From a checkpoint of a small transformer trained on Wikipedia: learned positions.
Each number is 50 + 12 x the weight over the matrix's rms, rounded and kept within 0 to 99. Layers, rows and columns count from 0.

# layer 6 attention query, 512x512, rms 0.0478, rows 0-54, columns 64-127
50 43 66 66 55 47 18 67 32 65 42 40 53 34 63 50 49 47 55 56 63 38 77 69 28 56 49 51 53 43 17 67 74 43 54 34 43 71 46 41 65 58 50 47 40 82 47 43 34 56 72 49 26 40 50 44 65 54 47 64 56 51 41 43
59 46 51 52 51 44 49 15 48 60 41 50 43 45 44 60 38 53 47 63 58 46 33 49 52 59 41 29 38 65 47 38 58 42 21 67 67 64 57 48 56 55 51 80 53 49 55 47 56 74 39 47 50 81 31 46 34 33 43 38 43 50 57 65
43 42 38 51 43 67 84 62 36 41 52 66 44 62 60 30 45 36 40 58 39 60 28 54 76 43 50 34 34 60 52 55 24 48 38 45 39 65 74 36 53 50 51 43 43 59 27 39 59 64 44 44 77 66 59 60 46 78 38 60 39 49 72 55
59 30 39 43 71 53 35 27 50 53 52 51 52 66 18 59 64 43 24 56 62 47 42 51 50 37 61 51 37 55 68 51 51 62 59 40 51 41 61 49 56 59 52 41 34 37 62 58 58 45 70 50 45 69 16 52 44 40 50 45 53 42 57 51
67 47 41 34 36 79 46 78 50 63 45 41 48 13 80 57 40 62 73 38 58 41 43 40 45 44 62 41 54 50 53 55 30 64 32 66 51 40 47 46 33 43 49 50 66 19 32 50 46 23 43 52 58 25 35 72 54 39 52 43 48 28 67 13
51 36 44 43 48 48 61 50 56 54 46 62 39 49 64 38 43 59 47 37 49 45 29 78 56 38 53 48 68 56 64 43 59 45 37 41 49 61 68 50 70 60 54 58 52 47 67 37 51 52 44 52 53 67 60 60 52 48 33 65 34 37 42 45
43 70 23 41 45 49 54 63 56 69 62 50 43 36 47 67 55 32 56 59 54 60 42 33 58 43 40 32 68 40 55 61 73 74 63 34 63 55 45 58 47 56 60 52 51 22 46 40 37 44 67 55 39 65 47 69 39 36 34 59 63 29 44 16
58 44 60 49 47 50 60 38 53 35 49 44 76 74 49 56 42 53 42 49 34 54 58 33 49 61 52 37 67 50 27 35 39 70 61 55 57 33 42 60 65 55 36 54 49 84 58 37 72 56 61 45 37 66 52 54 40 29 64 58 40 66 54 54
67 46 49 46 47 45 54 65 44 57 58 51 39 46 47 69 33 63 47 37 57 51 64 36 32 51 65 60 23 37 48 55 59 40 46 51 47 42 29 32 48 31 39 42 54 49 26 67 17 58 33 49 48 54 59 47 62 31 40 48 35 43 58 65
59 47 29 28 25 76 41 41 57 48 35 53 42 50 39 52 45 42 35 62 55 40 49 32 48 33 28 51 56 43 63 40 57 39 27 68 46 47 61 47 45 48 68 63 64 72 63 55 69 44 78 57 41 49 59 70 31 66 36 50 59 40 26 25
36 58 44 34 46 49 40 46 60 50 60 49 62 51 36 66 40 60 45 39 47 53 65 26 36 41 43 43 46 50 30 71 48 62 56 51 40 24 38 65 49 62 57 34 34 52 46 39 47 27 59 47 34 32 35 57 51 59 42 38 86 72 57 48
62 36 72 56 62 33 72 45 41 37 45 49 39 46 42 44 50 46 56 41 55 49 48 55 55 45 47 33 51 54 60 50 57 56 48 49 49 66 61 48 69 42 56 57 50 48 31 25 55 30 53 46 54 50 40 45 54 54 65 34 55 55 58 41
60 38 45 65 29 38 42 51 55 45 49 41 40 40 64 65 59 47 63 71 73 64 30 53 60 62 64 54 57 55 34 31 74 35 64 31 35 64 45 51 56 38 77 32 54 49 56 47 64 55 38 54 43 39 38 42 50 63 33 58 61 32 58 48
64 49 32 40 51 57 57 58 46 60 40 49 42 51 52 48 32 54 49 52 26 63 60 49 52 40 39 42 55 45 38 52 47 62 44 52 62 63 87 38 60 62 34 71 51 51 59 43 44 50 67 33 47 75 59 53 39 27 56 34 57 56 29 33
70 44 32 44 51 65 53 68 42 66 65 31 57 33 43 83 38 51 54 52 44 48 65 20 45 48 35 32 51 39 55 46 44 55 48 40 26 49 48 26 60 45 29 52 67 47 46 43 43 40 40 49 59 49 31 46 30 66 49 59 58 28 31 61
62 48 73 30 37 38 68 40 58 63 58 36 43 49 31 72 23 69 40 55 72 31 61 33 50 52 36 29 33 60 72 30 51 42 63 52 47 62 44 18 46 37 58 70 51 52 54 77 39 68 48 29 45 50 47 44 35 54 66 45 45 28 44 52
53 26 43 36 56 49 63 44 62 60 33 58 47 56 49 53 53 45 29 29 46 39 44 57 69 38 58 33 28 53 82 68 38 32 34 28 57 75 64 50 54 61 33 57 47 43 58 40 34 59 44 47 50 55 23 55 44 24 30 52 57 60 80 46
65 49 37 41 33 79 70 71 50 62 54 48 48 53 34 52 48 70 55 64 28 48 66 54 55 45 42 57 27 45 77 83 31 56 61 56 52 70 53 35 41 50 30 77 33 36 25 38 41 56 61 35 70 52 59 74 43 56 63 51 53 29 49 45
49 57 45 33 38 33 52 45 53 58 39 56 29 55 34 27 53 44 44 46 60 47 59 39 61 42 62 32 35 53 59 40 60 40 59 30 63 51 65 52 35 46 61 57 35 41 60 66 40 47 64 55 48 51 46 53 53 44 56 66 56 61 52 37
40 34 54 36 77 29 29 48 31 71 61 41 61 33 53 82 67 41 29 56 56 44 47 76 31 32 54 65 48 58 64 60 40 60 63 23 43 41 51 52 49 53 81 35 30 05 54 63 36 55 58 50 41 42 62 26 46 62 38 53 57 48 59 58
61 60 58 48 54 84 52 58 68 39 64 37 35 53 65 41 53 57 57 53 54 47 69 46 40 36 61 51 37 56 58 72 63 42 63 55 33 43 25 32 46 60 41 30 43 43 06 59 32 58 66 56 44 30 36 58 69 33 53 48 83 39 68 45
32 44 60 43 36 76 68 79 73 68 51 40 48 50 59 47 36 23 49 42 52 52 60 56 45 32 58 40 34 49 42 70 33 51 63 40 58 45 60 36 56 57 39 40 37 50 49 60 50 77 41 45 49 46 41 51 49 64 23 38 49 54 50 69
62 69 65 48 69 35 52 61 46 37 60 29 54 58 26 48 39 64 46 44 56 67 51 41 28 48 47 55 23 50 39 57 35 61 47 46 55 45 52 57 39 39 56 66 47 29 29 63 49 49 66 52 57 57 44 48 61 32 77 51 52 84 55 62
53 43 44 63 60 61 50 50 45 33 35 47 51 50 55 41 54 64 54 64 51 62 48 59 49 53 52 53 73 56 22 56 41 51 51 41 49 60 57 52 69 72 52 50 56 47 24 29 50 36 62 46 32 36 76 52 69 77 59 72 60 39 67 55
45 58 66 48 46 56 46 41 61 48 44 52 48 59 47 38 59 45 34 68 49 35 52 62 32 56 62 47 35 42 30 60 43 41 50 41 61 62 26 49 55 73 40 68 58 54 54 54 57 64 51 46 57 43 41 45 65 10 51 64 45 60 60 62
56 71 62 42 41 63 49 60 55 47 61 57 59 49 48 69 62 47 64 19 37 54 60 59 26 45 58 27 49 55 64 34 48 55 59 37 84 46 45 53 37 19 39 47 62 53 58 41 55 31 53 47 44 52 38 47 40 50 43 34 57 47 34 43
45 42 37 55 52 62 29 54 45 56 46 48 41 57 64 40 55 52 41 41 34 51 67 59 37 31 58 40 39 54 43 55 74 57 58 19 45 36 61 38 52 59 48 40 36 49 42 53 49 39 69 36 58 54 72 61 45 41 47 49 68 56 42 65
52 55 48 43 48 61 51 61 49 60 65 58 34 66 47 51 34 62 43 47 52 52 55 21 36 33 47 61 28 44 63 48 53 56 48 56 47 43 54 29 45 35 56 48 39 42 36 60 28 53 65 55 64 56 59 44 59 60 68 42 64 66 47 46
52 57 73 57 53 61 20 73 40 56 45 59 50 58 81 62 37 65 44 47 52 45 66 57 51 49 34 58 43 49 42 30 30 47 34 30 52 65 45 48 60 58 30 50 28 60 33 40 39 48 77 44 52 60 61 37 51 45 64 59 54 52 74 52
42 43 60 62 55 28 44 40 50 46 47 57 53 39 50 67 51 29 54 46 39 60 46 55 60 66 52 67 68 48 66 56 67 47 68 50 61 27 73 66 37 45 55 42 45 48 56 45 59 35 47 56 36 66 60 57 40 61 43 48 61 77 35 30
56 56 40 49 56 54 60 41 40 52 35 39 53 41 42 44 64 59 42 73 55 44 43 47 57 52 55 34 58 48 44 43 41 59 52 60 39 36 61 60 49 49 44 42 59 31 39 41 42 44 66 50 42 55 53 53 44 71 89 58 34 50 53 30
35 32 27 50 60 54 16 59 25 56 38 43 51 68 41 47 48 47 37 35 68 32 30 26 49 58 63 41 41 58 44 46 39 43 45 54 66 63 54 40 39 46 48 45 38 33 48 42 15 37 43 51 73 55 52 56 41 32 39 60 59 44 53 64
63 33 53 62 66 34 61 31 52 48 57 55 59 36 58 56 59 51 21 33 77 47 25 44 50 72 49 60 65 44 58 45 37 41 33 37 49 60 44 51 60 44 36 61 74 47 35 50 44 37 44 47 46 54 42 25 47 42 46 62 49 43 44 54
36 52 54 52 51 40 40 35 66 64 48 59 45 70 43 75 84 31 47 58 65 48 34 46 46 46 42 46 54 47 45 43 68 47 34 57 56 30 42 69 48 51 65 31 57 46 59 51 41 26 52 49 48 56 32 34 56 38 63 47 77 63 68 40
42 23 69 37 32 49 47 57 37 75 26 66 46 57 45 38 49 50 42 52 56 42 53 63 41 38 63 52 42 58 61 61 62 73 58 52 26 51 46 48 71 39 42 19 51 78 50 30 26 65 25 37 42 55 49 38 68 44 54 23 45 49 62 55
57 53 58 54 38 75 56 62 44 54 33 45 57 43 49 32 53 43 59 51 59 36 41 47 38 44 52 56 66 62 52 51 46 33 53 70 47 54 51 45 30 58 65 50 81 59 35 46 64 30 37 43 58 27 68 35 61 74 69 70 67 44 38 58
52 37 57 52 60 77 32 56 69 58 41 47 47 62 62 46 50 42 60 37 41 56 59 49 63 45 57 40 39 43 53 47 49 19 76 57 58 72 68 41 53 44 23 44 70 54 71 48 68 36 51 62 49 61 26 44 54 23 46 74 63 59 54 53
52 36 43 42 52 50 57 44 41 60 55 52 39 55 40 44 48 48 35 68 73 65 61 42 67 30 30 39 56 37 41 25 66 54 65 71 57 19 50 40 56 44 72 60 56 64 59 45 62 44 49 53 49 67 45 59 52 48 54 22 39 61 48 38
45 49 15 28 22 46 49 66 43 52 51 51 64 61 59 66 70 44 57 42 24 63 59 51 53 33 62 54 46 43 55 53 34 46 47 24 44 38 72 59 35 60 58 48 65 32 47 50 33 50 72 53 62 52 54 52 45 58 35 57 49 35 44 51
30 47 39 40 23 46 50 56 62 48 47 52 23 49 51 63 49 50 66 48 54 69 73 41 57 36 54 38 38 43 60 42 61 40 62 55 33 53 58 12 58 56 48 46 36 58 50 55 08 61 42 46 37 56 71 57 46 64 59 51 62 54 70 62
38 71 44 58 35 41 67 34 45 36 58 65 55 61 47 61 42 63 44 50 62 79 42 45 57 53 45 63 43 50 41 48 31 76 58 40 68 41 54 73 41 36 54 48 35 40 53 71 58 63 57 50 51 64 56 47 54 52 52 28 43 66 34 47
44 51 33 55 57 57 60 72 46 49 46 43 45 53 54 40 67 33 69 68 59 56 60 68 32 43 58 51 52 50 64 58 40 55 37 40 28 41 79 50 63 63 61 29 48 36 26 22 48 36 44 41 68 42 47 59 59 59 51 70 84 53 55 44
51 46 46 40 76 66 41 58 55 63 61 47 49 69 65 63 41 44 50 49 41 44 63 54 50 39 52 46 48 58 47 45 61 44 73 39 59 50 35 42 73 30 43 55 52 56 66 45 47 91 57 40 45 53 34 67 48 40 35 50 62 41 53 37
52 62 45 65 54 47 57 31 54 56 41 39 66 43 33 48 46 42 72 58 51 48 60 66 30 57 33 41 35 58 70 64 73 53 47 67 37 55 49 44 47 56 52 63 49 36 67 44 59 29 59 49 45 52 62 61 37 48 43 69 41 21 24 35
57 76 34 36 53 38 40 53 44 64 64 20 42 37 44 48 45 52 39 58 80 49 63 48 56 50 45 57 68 51 45 37 72 79 43 38 70 70 50 38 45 50 58 60 33 39 62 54 42 58 53 53 35 34 13 64 53 36 41 70 59 41 50 39
38 49 50 53 31 50 64 45 56 39 52 41 45 42 30 64 43 68 52 54 45 48 66 47 53 55 41 49 48 45 64 37 61 64 52 46 20 46 46 36 46 41 53 37 27 57 36 20 40 47 61 49 37 59 72 76 35 68 52 33 37 45 42 33
26 53 39 63 29 55 61 34 66 48 33 53 63 50 28 58 57 38 48 55 46 39 56 39 32 43 39 59 39 50 56 73 61 33 39 66 46 69 44 60 66 37 38 77 49 28 66 48 37 66 50 53 66 63 59 60 44 27 37 47 44 70 45 64
48 53 42 46 14 53 70 41 55 35 56 38 53 48 38 57 60 53 57 58 43 52 42 45 51 58 79 50 59 38 38 51 60 54 51 54 47 51 28 50 41 53 45 41 52 51 36 59 48 39 44 57 37 30 44 50 53 51 57 62 64 38 65 59
48 60 43 54 54 57 74 42 58 48 58 45 58 52 48 52 42 40 33 63 51 44 41 43 48 48 54 49 64 49 47 46 58 67 47 59 40 68 36 52 54 62 50 54 31 58 57 46 49 39 55 50 50 40 51 58 53 69 66 51 39 46 34 33
36 50 28 49 42 74 64 58 71 60 47 42 39 70 18 55 54 59 37 35 34 89 50 26 36 34 43 53 41 56 60 56 64 70 61 59 57 29 47 56 46 28 33 49 28 40 50 48 36 24 38 42 54 58 56 57 39 28 26 26 60 57 54 63
38 40 22 51 54 71 59 58 24 62 69 38 65 61 27 54 63 24 60 51 57 65 68 28 37 34 31 59 47 37 38 59 45 70 53 30 52 37 48 65 52 53 58 54 34 42 52 53 44 40 54 57 49 30 61 84 68 45 48 60 61 66 57 57
58 59 39 36 52 55 63 53 44 52 56 59 53 64 41 59 28 53 47 76 47 65 46 48 53 49 34 53 43 40 57 54 03 47 35 65 59 50 54 53 42 53 58 63 45 29 34 65 62 78 53 46 52 49 43 70 38 55 50 50 32 60 48 56
46 69 45 48 47 35 45 50 35 51 57 36 46 32 19 66 43 44 39 49 43 50 54 54 51 46 65 44 39 59 67 52 59 72 65 39 48 44 36 66 35 44 56 52 56 57 12 66 36 52 63 36 51 60 39 47 54 65 41 63 54 51 54 58
68 58 71 67 57 31 69 47 33 33 56 66 62 40 32 64 50 59 58 47 58 36 55 50 49 74 29 63 40 38 42 48 59 48 40 67 47 45 48 42 64 39 27 33 53 28 34 44 60 55 28 51 51 54 60 47 42 39 81 57 31 43 46 59
27 46 49 41 59 39 51 30 60 39 54 72 47 58 65 45 58 49 52 45 46 56 62 68 55 44 39 57 51 37 47 68 62 42 56 52 58 31 71 54 34 57 48 45 54 61 49 54 43 45 33 58 41 62 59 42 58 58 51 53 63 62 62 54
# layer 6 attention key, 512x512, rms 0.0449, rows 0-53, columns 64-127
56 51 49 84 58 47 56 43 71 54 30 35 44 44 58 48 36 36 67 70 73 54 54 44 28 59 61 36 62 85 34 58 37 40 60 33 39 50 61 50 65 40 47 56 64 12 65 57 66 41 65 47 36 37 50 53 58 39 52 57 69 52 64 55
49 58 55 61 50 62 58 42 38 60 41 62 27 78 40 47 30 55 23 36 54 51 36 67 65 34 67 47 32 91 45 48 53 52 63 56 63 71 64 43 71 36 68 51 61 56 49 55 57 66 41 35 56 49 43 55 52 35 48 62 55 53 55 56
41 62 41 53 58 65 64 58 33 42 52 38 52 58 39 47 62 46 27 46 54 64 53 36 56 19 47 38 33 40 36 60 29 62 56 60 56 41 54 57 49 37 55 44 38 59 62 41 60 41 32 58 53 45 46 49 74 70 63 49 41 75 57 48
40 46 56 10 31 42 41 54 37 65 61 46 21 65 39 45 43 54 47 54 55 48 42 48 70 32 57 61 51 44 58 65 50 32 58 60 42 28 56 52 51 60 27 42 38 63 51 62 41 30 76 44 68 36 40 51 52 37 45 48 59 42 71 40
57 50 49 46 71 65 28 86 40 73 46 59 54 42 67 51 66 47 49 40 37 44 40 76 54 46 56 38 66 65 60 45 47 43 51 48 74 34 55 49 66 60 53 38 42 55 39 26 54 55 53 30 47 47 35 36 59 67 51 69 30 47 44 29
52 51 29 36 44 47 55 62 59 49 46 47 27 51 52 44 50 52 46 56 43 57 48 31 61 37 63 44 41 00 56 56 48 34 51 56 56 57 60 53 43 56 59 50 48 41 61 59 60 38 33 95 56 45 61 85 54 48 24 43 33 39 50 61
50 39 44 21 33 65 37 60 59 75 49 48 50 46 51 59 56 37 44 44 52 37 61 44 51 41 48 36 58 22 67 66 59 45 42 36 60 59 66 41 54 64 65 51 37 45 53 42 50 55 47 68 51 52 46 45 44 64 42 52 65 43 38 29
33 35 40 69 44 48 50 27 43 47 47 64 58 76 32 47 47 51 50 44 64 60 56 66 56 84 53 75 54 80 36 64 54 49 58 53 30 33 51 59 61 66 43 51 48 41 46 69 50 63 52 32 40 39 53 54 54 38 39 51 49 57 54 52
62 25 70 70 52 46 45 56 63 61 44 34 61 59 63 57 53 65 56 53 49 58 51 36 47 60 69 46 33 46 39 41 57 44 56 41 29 42 46 27 63 41 48 47 63 37 38 67 55 64 57 36 62 61 55 44 29 36 49 41 55 47 63 54
53 61 55 06 34 49 49 45 66 43 40 71 47 39 46 38 38 51 51 62 62 67 39 49 50 31 43 44 59 05 50 45 41 50 48 60 47 41 59 59 38 59 45 45 54 48 79 47 57 47 48 85 70 72 32 44 36 48 51 42 65 35 37 58
36 46 59 37 48 53 44 51 52 40 70 54 54 43 44 61 63 21 39 51 26 51 58 64 59 28 46 51 67 32 61 41 32 55 52 51 43 43 45 57 51 52 47 45 35 50 49 38 49 41 39 76 49 47 49 36 29 27 62 50 57 60 55 63
52 57 38 42 58 46 60 43 38 60 52 44 44 58 40 48 47 58 59 45 61 57 50 40 65 57 41 60 54 17 40 50 38 59 56 49 50 53 74 47 29 60 46 40 53 61 60 38 58 45 25 76 42 29 52 39 59 39 69 59 58 66 45 44
49 52 34 31 34 49 52 42 61 45 42 27 29 39 48 42 49 48 54 58 63 59 49 41 49 53 53 55 46 53 29 55 57 67 46 48 50 54 47 51 40 58 58 48 73 37 67 63 52 48 39 94 44 29 47 39 29 49 40 49 73 24 59 63
63 73 31 41 69 65 40 26 49 57 44 48 31 59 62 40 40 56 49 58 41 48 45 62 66 31 32 50 24 92 57 62 53 59 31 63 53 63 69 51 59 70 49 54 33 43 69 41 48 64 47 39 33 74 50 63 49 58 56 64 63 27 56 49
49 24 48 29 45 39 36 68 50 66 63 46 57 35 49 64 46 47 60 45 51 57 62 39 32 33 39 28 48 32 73 36 62 59 32 47 33 34 55 36 31 64 48 36 47 57 40 29 46 50 63 59 60 57 41 49 24 50 54 48 44 31 42 32
52 53 60 44 56 30 52 54 45 58 60 44 44 59 64 52 35 56 49 45 58 56 53 51 42 21 43 54 35 44 57 40 58 55 39 64 36 46 45 36 37 50 61 74 30 65 72 51 51 62 39 70 41 54 64 53 29 52 44 54 48 53 37 59
56 48 52 61 63 54 50 41 56 57 43 46 42 59 61 46 53 67 32 38 51 46 45 64 79 55 47 36 32 63 71 78 42 28 51 42 60 55 75 47 86 24 36 56 46 48 32 44 56 45 38 12 49 65 49 54 56 39 46 52 54 67 60 48
47 57 41 46 58 63 56 79 28 59 63 36 57 52 54 46 53 69 37 57 50 43 55 52 46 44 37 47 34 75 68 61 45 61 44 46 68 55 41 43 50 56 25 62 15 52 33 16 42 48 54 00 47 73 45 63 54 82 80 61 27 56 30 41
60 35 61 49 63 45 52 51 49 48 47 48 37 61 47 35 49 49 39 55 40 43 40 37 51 29 48 43 42 73 80 71 55 35 40 50 56 56 77 51 48 66 55 41 36 52 48 57 60 57 58 47 57 69 47 56 32 62 63 53 47 54 24 51
53 53 53 32 54 41 45 46 40 51 57 47 47 36 54 53 43 51 49 52 41 38 54 36 36 07 44 50 57 00 56 46 55 47 42 55 41 58 50 56 22 58 51 53 41 49 70 42 61 36 65 99 56 44 59 49 49 45 62 37 46 53 53 49
54 59 64 35 47 55 42 55 57 53 50 39 52 43 68 46 50 57 44 49 48 57 64 52 51 47 60 61 55 00 49 58 39 48 56 55 52 46 55 46 40 56 56 54 47 41 36 43 51 48 61 86 46 47 43 38 37 36 53 66 61 48 42 49
41 49 38 27 56 61 49 73 51 45 52 33 52 55 60 45 46 40 48 40 56 51 64 40 47 37 38 41 44 20 29 57 58 53 54 62 51 49 53 58 52 54 54 39 48 58 35 38 48 50 30 79 40 42 53 46 39 55 34 55 74 53 56 59
37 51 61 72 62 51 46 47 43 59 60 46 52 59 35 46 42 54 55 48 47 42 60 52 38 55 44 80 48 83 44 50 45 52 48 46 54 64 44 41 40 65 49 39 48 46 33 44 40 36 49 10 54 63 54 53 50 59 56 48 28 55 61 42
40 34 28 73 54 51 59 14 44 37 59 37 37 33 44 44 57 67 53 57 62 47 35 46 57 44 51 48 58 30 28 51 39 67 43 38 30 64 47 51 38 65 63 55 80 57 46 48 47 53 46 73 29 51 53 48 51 67 63 52 69 42 59 57
56 63 37 41 52 48 47 57 49 61 64 49 30 73 58 50 20 54 52 54 57 58 42 45 57 55 49 60 51 71 40 61 50 47 44 75 40 49 42 64 31 59 34 61 53 25 59 65 41 61 61 72 64 42 50 48 46 30 48 69 52 44 58 49
51 32 61 70 60 53 42 37 55 57 74 65 61 32 59 59 47 45 53 12 54 31 56 65 30 48 41 35 56 51 94 54 54 38 35 49 58 50 60 47 62 42 63 50 35 67 40 27 41 44 55 27 57 45 37 36 46 71 37 44 32 59 24 33
41 53 42 56 55 53 42 57 42 53 48 26 37 58 54 53 45 43 54 68 58 47 68 36 37 16 41 57 32 36 50 64 52 54 48 61 32 42 42 42 36 60 47 58 46 54 50 45 51 50 52 77 45 47 62 56 55 46 45 52 63 57 49 57
64 45 68 59 54 49 46 59 39 61 63 54 58 58 49 55 61 54 42 55 40 43 58 59 39 58 52 53 48 46 51 41 55 31 54 44 32 49 48 46 57 62 44 44 52 55 35 38 46 49 51 19 51 75 67 51 64 48 69 37 31 56 44 44
56 60 51 60 63 55 49 45 41 35 58 36 43 38 68 59 39 54 65 61 43 43 51 46 20 51 45 46 53 25 22 38 31 61 46 58 51 65 57 29 24 62 50 65 68 24 73 46 48 46 46 57 56 49 62 55 44 39 62 57 69 63 56 65
43 52 69 60 44 26 60 30 69 45 30 64 54 47 32 42 58 40 61 40 41 50 45 65 45 57 61 47 69 78 55 50 50 53 37 28 43 46 48 57 56 51 55 22 63 50 42 45 55 55 54 39 47 44 54 47 69 52 64 58 71 65 51 52
42 44 48 55 47 68 40 46 42 45 52 64 52 45 49 41 60 80 63 61 43 42 41 43 53 73 52 46 63 57 43 52 50 44 47 48 41 44 62 69 51 62 50 49 36 38 39 31 52 47 57 19 59 65 58 59 63 66 65 46 29 66 45 21
48 43 50 55 48 53 52 59 52 68 50 59 43 63 44 44 57 58 33 53 46 55 52 52 62 47 66 59 41 83 58 43 52 51 58 35 36 52 46 53 54 51 46 57 58 51 37 48 50 60 61 26 57 59 48 62 75 54 55 47 42 46 82 49
62 28 57 58 36 48 48 44 58 43 53 37 35 60 47 51 31 45 66 35 50 48 55 47 52 52 50 37 48 44 49 34 41 67 49 33 43 45 45 38 44 46 40 44 55 48 36 71 59 37 44 66 69 30 36 54 36 26 47 50 72 37 59 56
45 66 53 40 39 60 46 52 53 41 48 69 39 48 30 51 47 47 47 65 51 48 50 51 44 47 53 61 60 57 57 44 50 70 50 60 39 46 77 57 21 61 53 26 67 54 64 51 42 49 67 89 58 42 63 44 36 57 54 42 51 41 46 45
60 48 47 49 55 26 71 42 42 58 59 37 27 56 34 56 50 45 50 58 41 67 40 57 61 37 68 55 46 48 73 55 52 55 42 47 18 55 43 68 59 37 57 50 48 50 40 31 53 59 50 71 48 36 62 61 63 63 75 36 45 16 52 42
56 77 65 52 67 66 68 55 41 52 48 50 53 45 47 45 49 56 62 63 56 48 53 46 42 41 35 58 55 48 56 29 53 80 46 76 45 32 36 68 24 58 45 37 45 52 55 35 43 45 58 54 50 59 51 41 64 66 60 51 27 29 51 48
43 44 44 19 59 34 49 41 55 62 51 61 33 60 52 24 69 54 50 28 55 50 50 55 56 59 56 36 34 42 52 57 49 41 31 60 66 54 50 48 48 61 43 44 50 48 55 41 54 44 57 45 64 53 25 43 38 38 32 44 47 63 73 25
49 43 62 12 37 58 47 58 46 63 34 60 49 62 46 40 44 39 53 50 58 50 41 28 62 40 48 41 41 07 38 29 47 52 42 64 45 35 53 51 28 51 42 46 54 42 63 44 55 51 35 87 49 51 33 49 27 44 51 43 55 40 39 68
57 54 35 12 40 56 39 74 46 52 31 51 65 27 40 52 49 59 44 77 48 38 33 50 55 49 43 48 48 30 66 62 53 50 43 61 54 41 58 52 48 52 58 23 45 57 54 19 63 41 62 46 53 42 52 51 50 69 55 58 22 46 43 32
62 46 53 38 62 36 53 61 59 52 48 24 32 63 57 50 50 65 54 57 55 74 54 44 35 35 47 57 29 11 52 59 62 52 36 54 48 54 72 45 46 52 53 53 57 40 65 49 45 64 40 87 50 56 51 49 45 49 42 60 62 32 47 50
44 44 52 66 44 54 35 35 50 54 55 59 61 50 31 38 55 52 54 48 44 57 52 59 44 51 51 54 49 65 50 48 64 49 61 51 48 51 51 52 48 58 54 66 50 73 39 61 47 43 72 38 47 53 58 58 57 64 59 40 36 69 54 52
50 51 33 37 65 63 59 66 37 51 62 32 40 43 57 49 49 40 47 50 42 50 65 41 44 27 37 51 57 36 69 64 39 77 47 61 47 49 64 50 37 59 57 41 49 39 41 27 41 24 57 59 53 48 35 60 64 79 58 42 53 32 38 45
56 51 50 33 62 36 56 53 51 52 53 44 45 57 66 51 48 39 48 42 59 64 63 47 41 28 53 50 35 22 64 66 50 43 46 49 47 50 68 37 44 54 55 64 47 45 37 58 40 57 45 84 45 55 45 54 39 37 41 49 68 52 54 56
21 51 45 64 55 48 48 43 52 45 41 50 37 30 51 56 48 51 40 49 44 60 47 28 32 53 42 44 45 52 49 42 56 55 58 42 61 53 47 50 46 46 67 33 37 49 55 56 61 43 66 47 63 72 53 45 61 58 33 55 42 50 33 34
49 59 56 53 59 36 43 45 43 59 45 32 43 53 43 64 37 52 41 58 63 46 61 67 51 39 51 46 70 80 35 68 60 62 55 45 62 62 54 42 68 66 53 57 36 51 46 56 47 45 55 25 40 52 47 63 47 57 44 68 61 48 58 57
48 32 39 56 31 33 58 58 38 45 49 61 61 38 42 70 60 50 60 54 44 55 62 68 45 69 54 44 62 54 70 49 54 48 63 35 40 40 42 62 57 42 55 49 32 56 49 32 64 39 49 23 42 49 69 47 52 57 68 39 29 61 38 34
44 38 58 67 37 37 56 55 52 45 36 51 47 60 47 52 62 59 38 38 51 45 39 52 66 80 57 40 53 87 66 59 62 38 65 46 72 55 46 50 78 26 52 55 42 63 40 53 42 48 57 00 59 56 51 53 49 38 50 44 46 64 52 62
38 49 50 62 44 28 31 45 69 44 48 36 59 43 44 61 66 57 50 60 53 49 56 57 70 81 68 51 54 79 45 59 50 54 67 45 44 30 24 41 82 45 48 34 54 46 64 82 62 48 57 31 37 33 51 27 52 46 52 61 55 53 56 54
44 37 51 58 47 51 56 42 47 39 61 65 57 57 53 47 64 51 36 48 40 41 48 44 46 59 45 46 64 64 53 59 49 44 60 43 50 42 44 56 68 55 51 49 37 65 51 58 50 52 61 39 51 51 58 51 62 66 64 39 18 62 49 37
53 34 63 32 39 60 61 62 50 51 56 43 32 55 53 65 53 36 38 41 32 44 52 28 54 15 49 56 32 22 64 56 43 71 51 51 71 42 47 33 46 44 33 59 42 57 42 45 38 70 45 81 44 59 43 52 19 38 34 47 63 16 52 79
33 13 36 44 52 61 35 53 43 63 59 28 68 58 38 43 63 44 38 52 37 76 65 41 50 18 52 42 53 05 30 44 67 59 53 39 62 33 48 42 30 62 25 43 56 47 40 56 44 38 56 63 61 64 40 64 20 54 71 35 48 54 63 42
45 56 64 52 47 59 47 61 39 54 36 45 73 49 56 33 62 88 32 46 34 48 50 46 56 58 41 46 43 49 23 44 42 41 49 55 50 75 56 45 64 39 31 46 37 55 32 32 48 51 36 20 64 63 32 62 36 58 45 50 33 59 34 47
47 58 44 69 48 55 44 47 54 53 69 52 50 45 42 57 43 39 64 54 32 53 62 50 36 29 56 38 50 70 62 60 45 39 64 30 59 55 54 47 65 50 50 49 35 65 32 49 47 60 59 34 38 53 52 64 57 59 55 59 39 52 71 55
56 40 71 85 51 55 51 59 26 52 65 52 71 40 47 60 51 71 53 56 47 54 44 47 42 99 40 40 38 92 35 40 53 51 47 55 44 56 51 42 63 28 48 41 51 54 34 47 59 49 47 04 42 61 40 56 67 43 78 42 35 64 41 34